Part of a small language model's weights: 12 layers.
Each number is 500 + 25 x the weight over its row's rms, rounded and kept within 0 to 999. Layers, rows and columns count from 0. Numbers have three digits each. The size before them is the row's rms in percent of the matrix's.

# layer 9 attention key, 320x320, rms 0.0751, rows 143-183, columns 240-319
108:491475558486537502494486493539514510497506515481508484508497510538469550484477513493460523477519501496521534543474521473531459524474531541474526480491449512487482481542447478497509530513529495495502500487422472525508527532493521499465520488
103:485516490501513482493518496505525503511493541514546503520491508533496482509457493505454485511502514473514515465508527505512508455523498520541502473500505489505513488500536463485464491493515492522491470506549436467479520511513550444541500515
094:467500494526475474492495494496479531511505520486504484493501508488517530472486520457512482509513493492564488527477517512540454485491518509473489521503475496445469517497482482484504509513526540484464512512461485486500507528521506491536488477
102:477507482499515517507506536478482521505504466466548487489518483580522495496454467457446502532464464492470485528511452524514467479541547475512503524491515501498489502512523490472516518414509444506525466536513478521481501459494522510517515478
095:508485459530469489498507466505478480522526517550504492553484510512472492505514478502497543497514508444483510511545516481497492530495474526464505476514483486478512541497498498497512557562479494484543518479462459515526531518514504456402525479
102:514489515510467472491488501524487548501542479523526495508497486518482516489550495540508546511538530489567499455482532511512519542479464506489499536514502505488500486495512514503476488495491498516533500535482516505522492524476442487534516494
103:533506505493500499477514460469475487540493487529528524494509495452514477527460509502470505459445521501522488498488500498507548461504517473520509506506527481512512478480542464512545480467506538468522506512499518465502474495521473523470472514
109:532496509508454506516539512521522452476480507491468497534504484508519495503514471491482468452526541492484525508475521473518469475457493504469546502518460560509486494478496493504524467503506522501470540528407503481548477480502525504490486517
088:525487497520500522516507515529491468480477523481525516462490503456526506496575482504464508545472473505454501452488473463512532470506442473498500503487510520543529493502503512510511497490519469498508478483472486502498509516463473518489506493
099:510500543530518498487519508522503503465506504469498525471481477495519519538464516442487483473558499489561462507492511485539525483487524444514513502488476547507495470485545486536514500511491501539471475480498534479488512512504501512524473475
093:512493446520482484490498424481514494500488506512512508550476497531480502487455492522473509493502569481445490528553496496486475503487509510495451511538581540469494535467491522507495577555526503476524523486515488494498517524483480455469505484
108:507511522513514495476493495516516500491441519468509518480514471524532491533442509492449489490521519503469497534505521513516480478490480492537472490507510525492498498492517483511502496472494483499468494485501500468479483515488530469573503527
109:519502479492532511513529510416509482518491510518525505505493494510507479495512504549476504501471481542503505486484471508496514490499508484512515508460499492510470523508481501479487508483501534496534453490503541505474479504499466520425459453
100:526492487504542507503441529492510504484517485471520554489513462469472533482508479532510503493550473521435501516493535503529483512482520480498535513506489523498493523514459500490487487493497501515554500465456563513475481497483484493437476456
102:514494491490499519508490467534527513514520496518476528482495488491471501499480483509512483481512478436486490461536511499528512516509471529507561493479539470517539497519495509499502546534533479506524494496511427520507488458535481514454488545
104:505473479472512492519483484492504481533499532538514514537478522525488492526495463526555491466487508480485539467459512494494534501488467505470523448507479508497527524515483506481498497522480501488522503464524486493503513481519519468399481511
086:503507476499526458486496483464486514525495524518497518466490503477477501460524511550469486512566524498521514540511494475528487505485504520512474554506503493464500531540457493446523517552521522483497482510457440508516510519513465486499488489
102:474500484502501497524524499486496482480474540444515535473494517484455493482530504519499467500522440490436483459520510466494485460502483488496548533485527510513508495528501510511526470458507481526537451480510543495487518451497471541469507506
092:501462503504513481488498457482512482519501538514505495461438525481441509492514518529544504482544483524511547513530530482517522530482473514498565486487483533500538489540495472493448521519561495475509497488477542480473526515530457482451498507
095:497505512465518520489493529528483520499529502503489488451488519516469484488507532486573479477537538556528534486475515488519508511487480489480510509486521514519524527510533523513483534498525493532439495500523503504495500447487500515537497472
089:484495470479494485483477491516542495464507482503490499507519525496520573531479506534518469481500503495521496438457506508468478458491468524512510483494476490511529474480500483533448495507474502518468510521480518502493481499502528514512512489
117:517528559481494506536483494505501497486459458447466502449529495442506513510477479501483480487506480523497479529520498496493539487484516466528500484492517527499501483504519510517524501484470476489511512506519545480510501538516486538519474556
096:495507531504467482517474445524509490496536477495469494502498463471495523502520481500500541498521507471536457502512480512488532496500524497509466551511553527457518527489523538497486505564458501523507527491503476481469480549498474505534501516
101:486517520504498482496521485500466528499524501515502465491533521467510539491518542517520506543488510482512509447521496496512478493498490503505461535471523475494466510493484534466489536515488505487496497553550490504513486517461475532545493452
104:519482499517509449491483548503458536508534534500508486512519522577548502485479506468483476518491502484475502523466494516538463501458514441505475524494479540503491519496526483454466452427533495479496494532499524485506469454491506472571504446
093:472483476505513524497489445473483543525520464518495452468509486515510499506501480486478512504490483474559512467511480502518529478507537500507460503506524501486459493491517445501529522426486481512541496502487527503502515446502476502480521463
084:479507477492481531513461464481479505484499494514476488486508499479471497505535543469515520515543513497541505496458514494504463446487472453497475509472469499487475500473511483480515487531481535538462509500470456495516492499489454428543501482
090:550481525510499476470518505456475499502525503508511518484501513541539481485476486476446529513488486530471465533542467498510519508477489486502446499520453497494476514484468488477534504446488508490495524514493488527527497530464501496487489519
101:494532491523498473478486507526497511495521499512473537539492462498516475511469511524531474502512464510540469495512525492435492500536527486483478518500517538502511506529564529513517522545502521509456492531546545487500493477481508492536513507
103:521525488492515482501488537460468503517479505462549495468534484541517498486487479509484481486481504539479529568467508505510466498493503481514496493531444515498485453499481456473543488448504465500456502499462494487507520495500518486544522509
092:506495491486485475479493501484522509498481526546485480493497521476534428519468506489496495512498487495481496500527515495489519506519477518516492470491552502533538510485521516499481480517503491496435497538576505471493465489488527465559499553
096:513495515531495461476487512497476532475520484470498514506485464454528486486501494468466502517493497513506460480493473508479481492489530524481485563494519540471490521509510534486567490512489504476490496503486532488511483506501460557521485515
114:514479532506507476506500488480472490501515480491481541467492466463521490488513523504515515527453467515495454494554452511470524495504505497496485521502533506487460500518496520476523551514513476452546517527502533502532504512491450548459501509
109:524488547494532483459531525485499472506463505501507549505473506516487479507459525515492484515487478531447481504513500497476528515492522507516495506527452490510475515510487485494522494515513516507474502489544503544518515517490488513444477515
098:470503501502490490501472468493492453504448496511473495526522515503518494542537528529492498517456483482511510567519512501483504447507512514519534455507514516501535498474540516500462478550499517511508485507495509493466495527504513471517496548
107:493497469511529483477462508451489518497498501460545507495520485536482542438514528533463524507528498522461499520499492501516506454498530507522499550503491486506465496516468454492483506436494474522505485490461512514464490503488466503470510446
097:503541517505498501496544525526495463494487505481480465555544532478518478536527477511505488517421517524486532453497528500487511490512470553502501450491491506547541496499514499542506463487518498535433495491494473482498505498473538523558504545
095:464506500496538527476514476483499472464481509524471504498516499496453511458557531511535494550472548505447484481463495479499477521498489521542492536502508519508464518528498559492511528530470481517488536464445464529505534500498497505506535503
105:518499488484520506493543517509479488492470533537519447498541498523520473502498459496463479478522501494513515479505519477515539457521520510517489476534533489528519458477480464525503477456495458517510511500488533499477490485495527509512502510
106:486493445479524492480478486503524524493515466555514493469479485484458484493522498523560533491506478488480470515516476503487533520496521485493519518520476513529549542525494526483498514526477484532559490487481536530489543482505492484469494476
109:515506525511489485518504446503508433487512502485459533498504486426511502507521493500485551508478473488464432510569459499455533496530477548520476527506534495509527503478494555491513532530505496474541519482479467507492496553486483536468506532
# layer 9 attention query, 320x320, rms 0.0756, rows 144-183, columns 240-319
095:523486526503494504489493530484502537520486530497520454480502518538501527546471507474520532503501489498506509488483520524483525461507520500524510500516489480511526480482505468531496467464436495504487505501530526505486502502513563453538488553
114:470494509522480448450472462495464506488518506467502478530489480515497529460519539456493521505512493481552485494439521527486483470464515489523465518488494565503494499477495482468468496534446509515479528521492477484477514527480492462536519510
101:521495546500501515474511497430470520509489478487527512496486508542491457500473520506483474510465502535487485587484441544491505475511502449523473487500503479486478483456518484492502490413481500492507470504543461492502501497476537521504481513
102:528487489533515469493510458479509500494506490545488501522520482520483450518469461474489509508525478484482506537475512488484536474463509495490507514497485513527516482510500504476499519540496529500476522471434486501494496541506486472452485498
105:480487511520503490484494478539480538476515472509526462470505483426525512463510506497464528481490517492521513469452557512475524473490483535518494523495473500485498480545510491556500471504517492525496505505488506489530524494512474461537493508
079:517477544452508484488471503415494534496502527525520516450531548526504502507518485444512518496501497543496530506505530497551532481492506453487506469526550476487493485497477461489475519477439514502513504488480516500490460539495479492492479515
096:501511468509476516487557497506487439479508514451501505493500503524536487521533467471462455482513508537500543441459523456519460471505476500489526463525485517535534465475525480482529520526471518509483544475443499483478493508527470491507527522
086:502491462496447491510490527535480474498504508467479502509486465443500489489536470517516497519479503504489494506498460526489515504533466498493449540482520479494521535474498534470503427453511472490474482488469518504513488472513505534532495531
091:479496500496480474466487509541480502479488491486495483485495490470490503514503513467539474487503511483514466499470490533503500480504484496555508517513462490509512468465515478518520480470432487517505533506504539495482529512512502525542523534
103:493497518507534489508497454514489540518503487509523528508539511529505494520465469473451509490508491487489515523540495496516501475489494534485528511536507504521528497513514487465525524567522538487500537548464460487515475526517494486491492531
104:517509536526479472478498485527485513494499525457506474519498512497531533527482504489482507503488502518516491490505526523502479461485484528543534486547461483537545495496530472504484485539485488486491567536511481481481494529495500484569502571
092:516486522505512499516508508439485490485503527483513542512510500516501458475521477516441513469515492502437489547504454490537547564499512470492517509509526482470478498528487498469523510452528520478506505453491506510480518493509493527481476482
094:479496467492494472492523486524508483485503503457501530517491484478516531459505476554453513514547497483501510469538477475501510507490481527507586494523466535533490527535504526527505518514527508486497523544463535499483518529489448482502514504
098:515503453485492556504509523512493513508521527514522509455469506445471502512486515523552513513531514517513474489530477515497511530531502499478521500501532513511477559504492535508511558487501491485523449506487557497532538501504477490445472469
089:524466517489555511483536519451512474516514534556499513493463507503476460502482460502531493488520506510472530498497527481519542519495486525473551468485525502483509485517506458495514507486496513511517485475479528510488496484516489494451499521
092:484506527534483497498478447535468549506497467494515538520504500535513519498498517443444542473516485519508490487500503477498444479477534511497481522474526538506504495509499520493509511556532513478516514547484480504495497539509498457510510498
100:506520476474453525499529545560498487483509472483465516481462489445534488523551482547516490474484476499517491497525487497504499516516495511470469514495507510511540510461497537505528481460515482498549512464482552513490487495513504515488522504
083:506487488468489482527522535527473502499522536488502503481489531470495529514494472521536529486553507508497510482533513475503540514520503519481549513515477517514495513504502495516491516488514501473506490471480542511507522500488499510484478523
093:487481460491487492496535505529494508501518520516513445501484491492505514474518515500541491501521528504532520433475507489516500517506529481484523510507527496467479524490516503528508522490539513491498495538518489515528521475456484538505481416
095:505514462508475518514463556482520457488517507492541459503467496502513526511518521504548529496504545504511460456529506511518538551513486509521538490504497461499516505494489485494449480464483492544508508451539539505438517494514505518533513512
085:479518506494497499488497488537479475502493479492488559488507505487506502504507517507489498477474449525525491502556495494500468515506492512499505475484492526501504503486478492476483498541505482468535492553499527501503501548515453528485529531
102:478511479512502477483494445531487488503478458500482522511511500446469524504501520492443536472515488457523471563532508519491479459466490507517469501509493505520538477501501516514495532563489508467507501521478497483509499555516491481494535523
104:464515473537484466482458497510519549513533499502525507512494462521502540456507497474517529490500491467508486475525490524498484541512489489511482535494496484483518554495473512467478536575523516533486501530490453504506523498510497491527474454
099:506521521508465471458533525525492540501541527484524469509492483573529501507495513493492518492519517488541497492475521508516472467475533473516528487511517538499471560465533482498490518489501474511479529532508484468479480504455489468533485490
092:494525513468470505490485539481544539519516429527539499473519476558480522485505543504493502500506533478541479497467504529512471497511520482468517515500495483446511502483496523512460484427492515481540462468512475516470442471513504511483484473
095:464523458509456473492469498453509486507524505516535478522498508522488492445474495500526531485523537480514474503448507537488496521489488489503503497519495500468491520483493520494495523483491505523460507458480442492501495504462500460489489499
088:496524502557530480517483512476475533501494498528502528505499474519494497500475488503466502518486485488520488503501506512503500505472486509509527470534441507539472530565503514487471464519502491497483546571493480486494476547493489483471514510
089:481494526507505476485446474472507507464488409492498478505498504479507520519483524506520502477471450455495509495494502521489510509527488527495469492512503485476534479485506516493503482489442493512525533487563534480527518486517514489501496523
095:537492520514472488476493517454469479483492498471509507533499484494534517454504523467458499542497508541505532435441522544490483455497518522501516457497474504554525462476497473501503511469476495512520514515492452508493477510481513512538507512
092:500495488504509515510530546515533506500510506524473466506511511547507502529488482531543493501485501535519532474544537473499513488510491502467503465534503507496525517515534511513472474541515492466497515531529514490486496484500544455515485487
093:489514539496538468494461474538448518488501445465491538496507494457506509473513498485447506471484484483539486532491489508479498477504480486514439487508492547492478478495496498503502472500481509527514517512520527472522523516489493471503527512
104:491517493503495484509458496466489520513529474477520545485493465480488484482491510524522485520461458504473489533548451538489521540515492508510495509483531528497465578539493530480499517485503484473543487522508522526543494520499470541460489462
102:521490497502521481522474471487477504509449537521461543529502508524476494506487504474514476518443476508480539509513489471489496557502514514497488484489486552495457545548511514472516497543476509490481509522498522499510504536504496525475490493
094:484476479506491497527523462491524468505463528468494490475514525537507496539493493492530524506456492493448501599525482462484528489517510486507477489491514491498535514484549480491481468518470516491486492488532498486480513530514543481513502564
099:520527500512465463499510500447509536510506467465523487511524463525514550480506488501414542537539501497510500513503454523515514479451543487514533544516491472529490497475501488516490515456528481490519521474470495510482493522458490503523495435
097:530492472489468524528509524528509468512481531495472490515484523456525503514533501498535489502469497487471537477472505499487485488510494477490448466499508474512526500461504512490488471564461515543434508475529518493518512500498536510523514524
086:489513487511473489529498475468509475502486537486505477534499495509510537482476502500476508558494520495483456514462459488487489533471517504506476530482474479495483513504511500496505545517502517519510517491483447530545511518465478486534497461
098:515513502486488545484534501504565516485508505524476495502533521521534481530519464489470493506481461546505541451480508473503492458495498513507509490499486481546523449486494477542519463456468515509475507475518505504490472501492576496519517504
110:486497461475522532493515507482529503508502505541501516498488494530448485521439509537529498521504515486514492518509497476491539554515543517500533497495459509491498502515506541549489553451492508486528476463510478554520512491472514499460496463
103:518485468516513525558472478487508471497471477488492558498527498437452488523496468540507505519490473503454513591562471503481530474520462495498480495492522478526506509545488523505510496535488501489491504474461502522506486510515515528432503500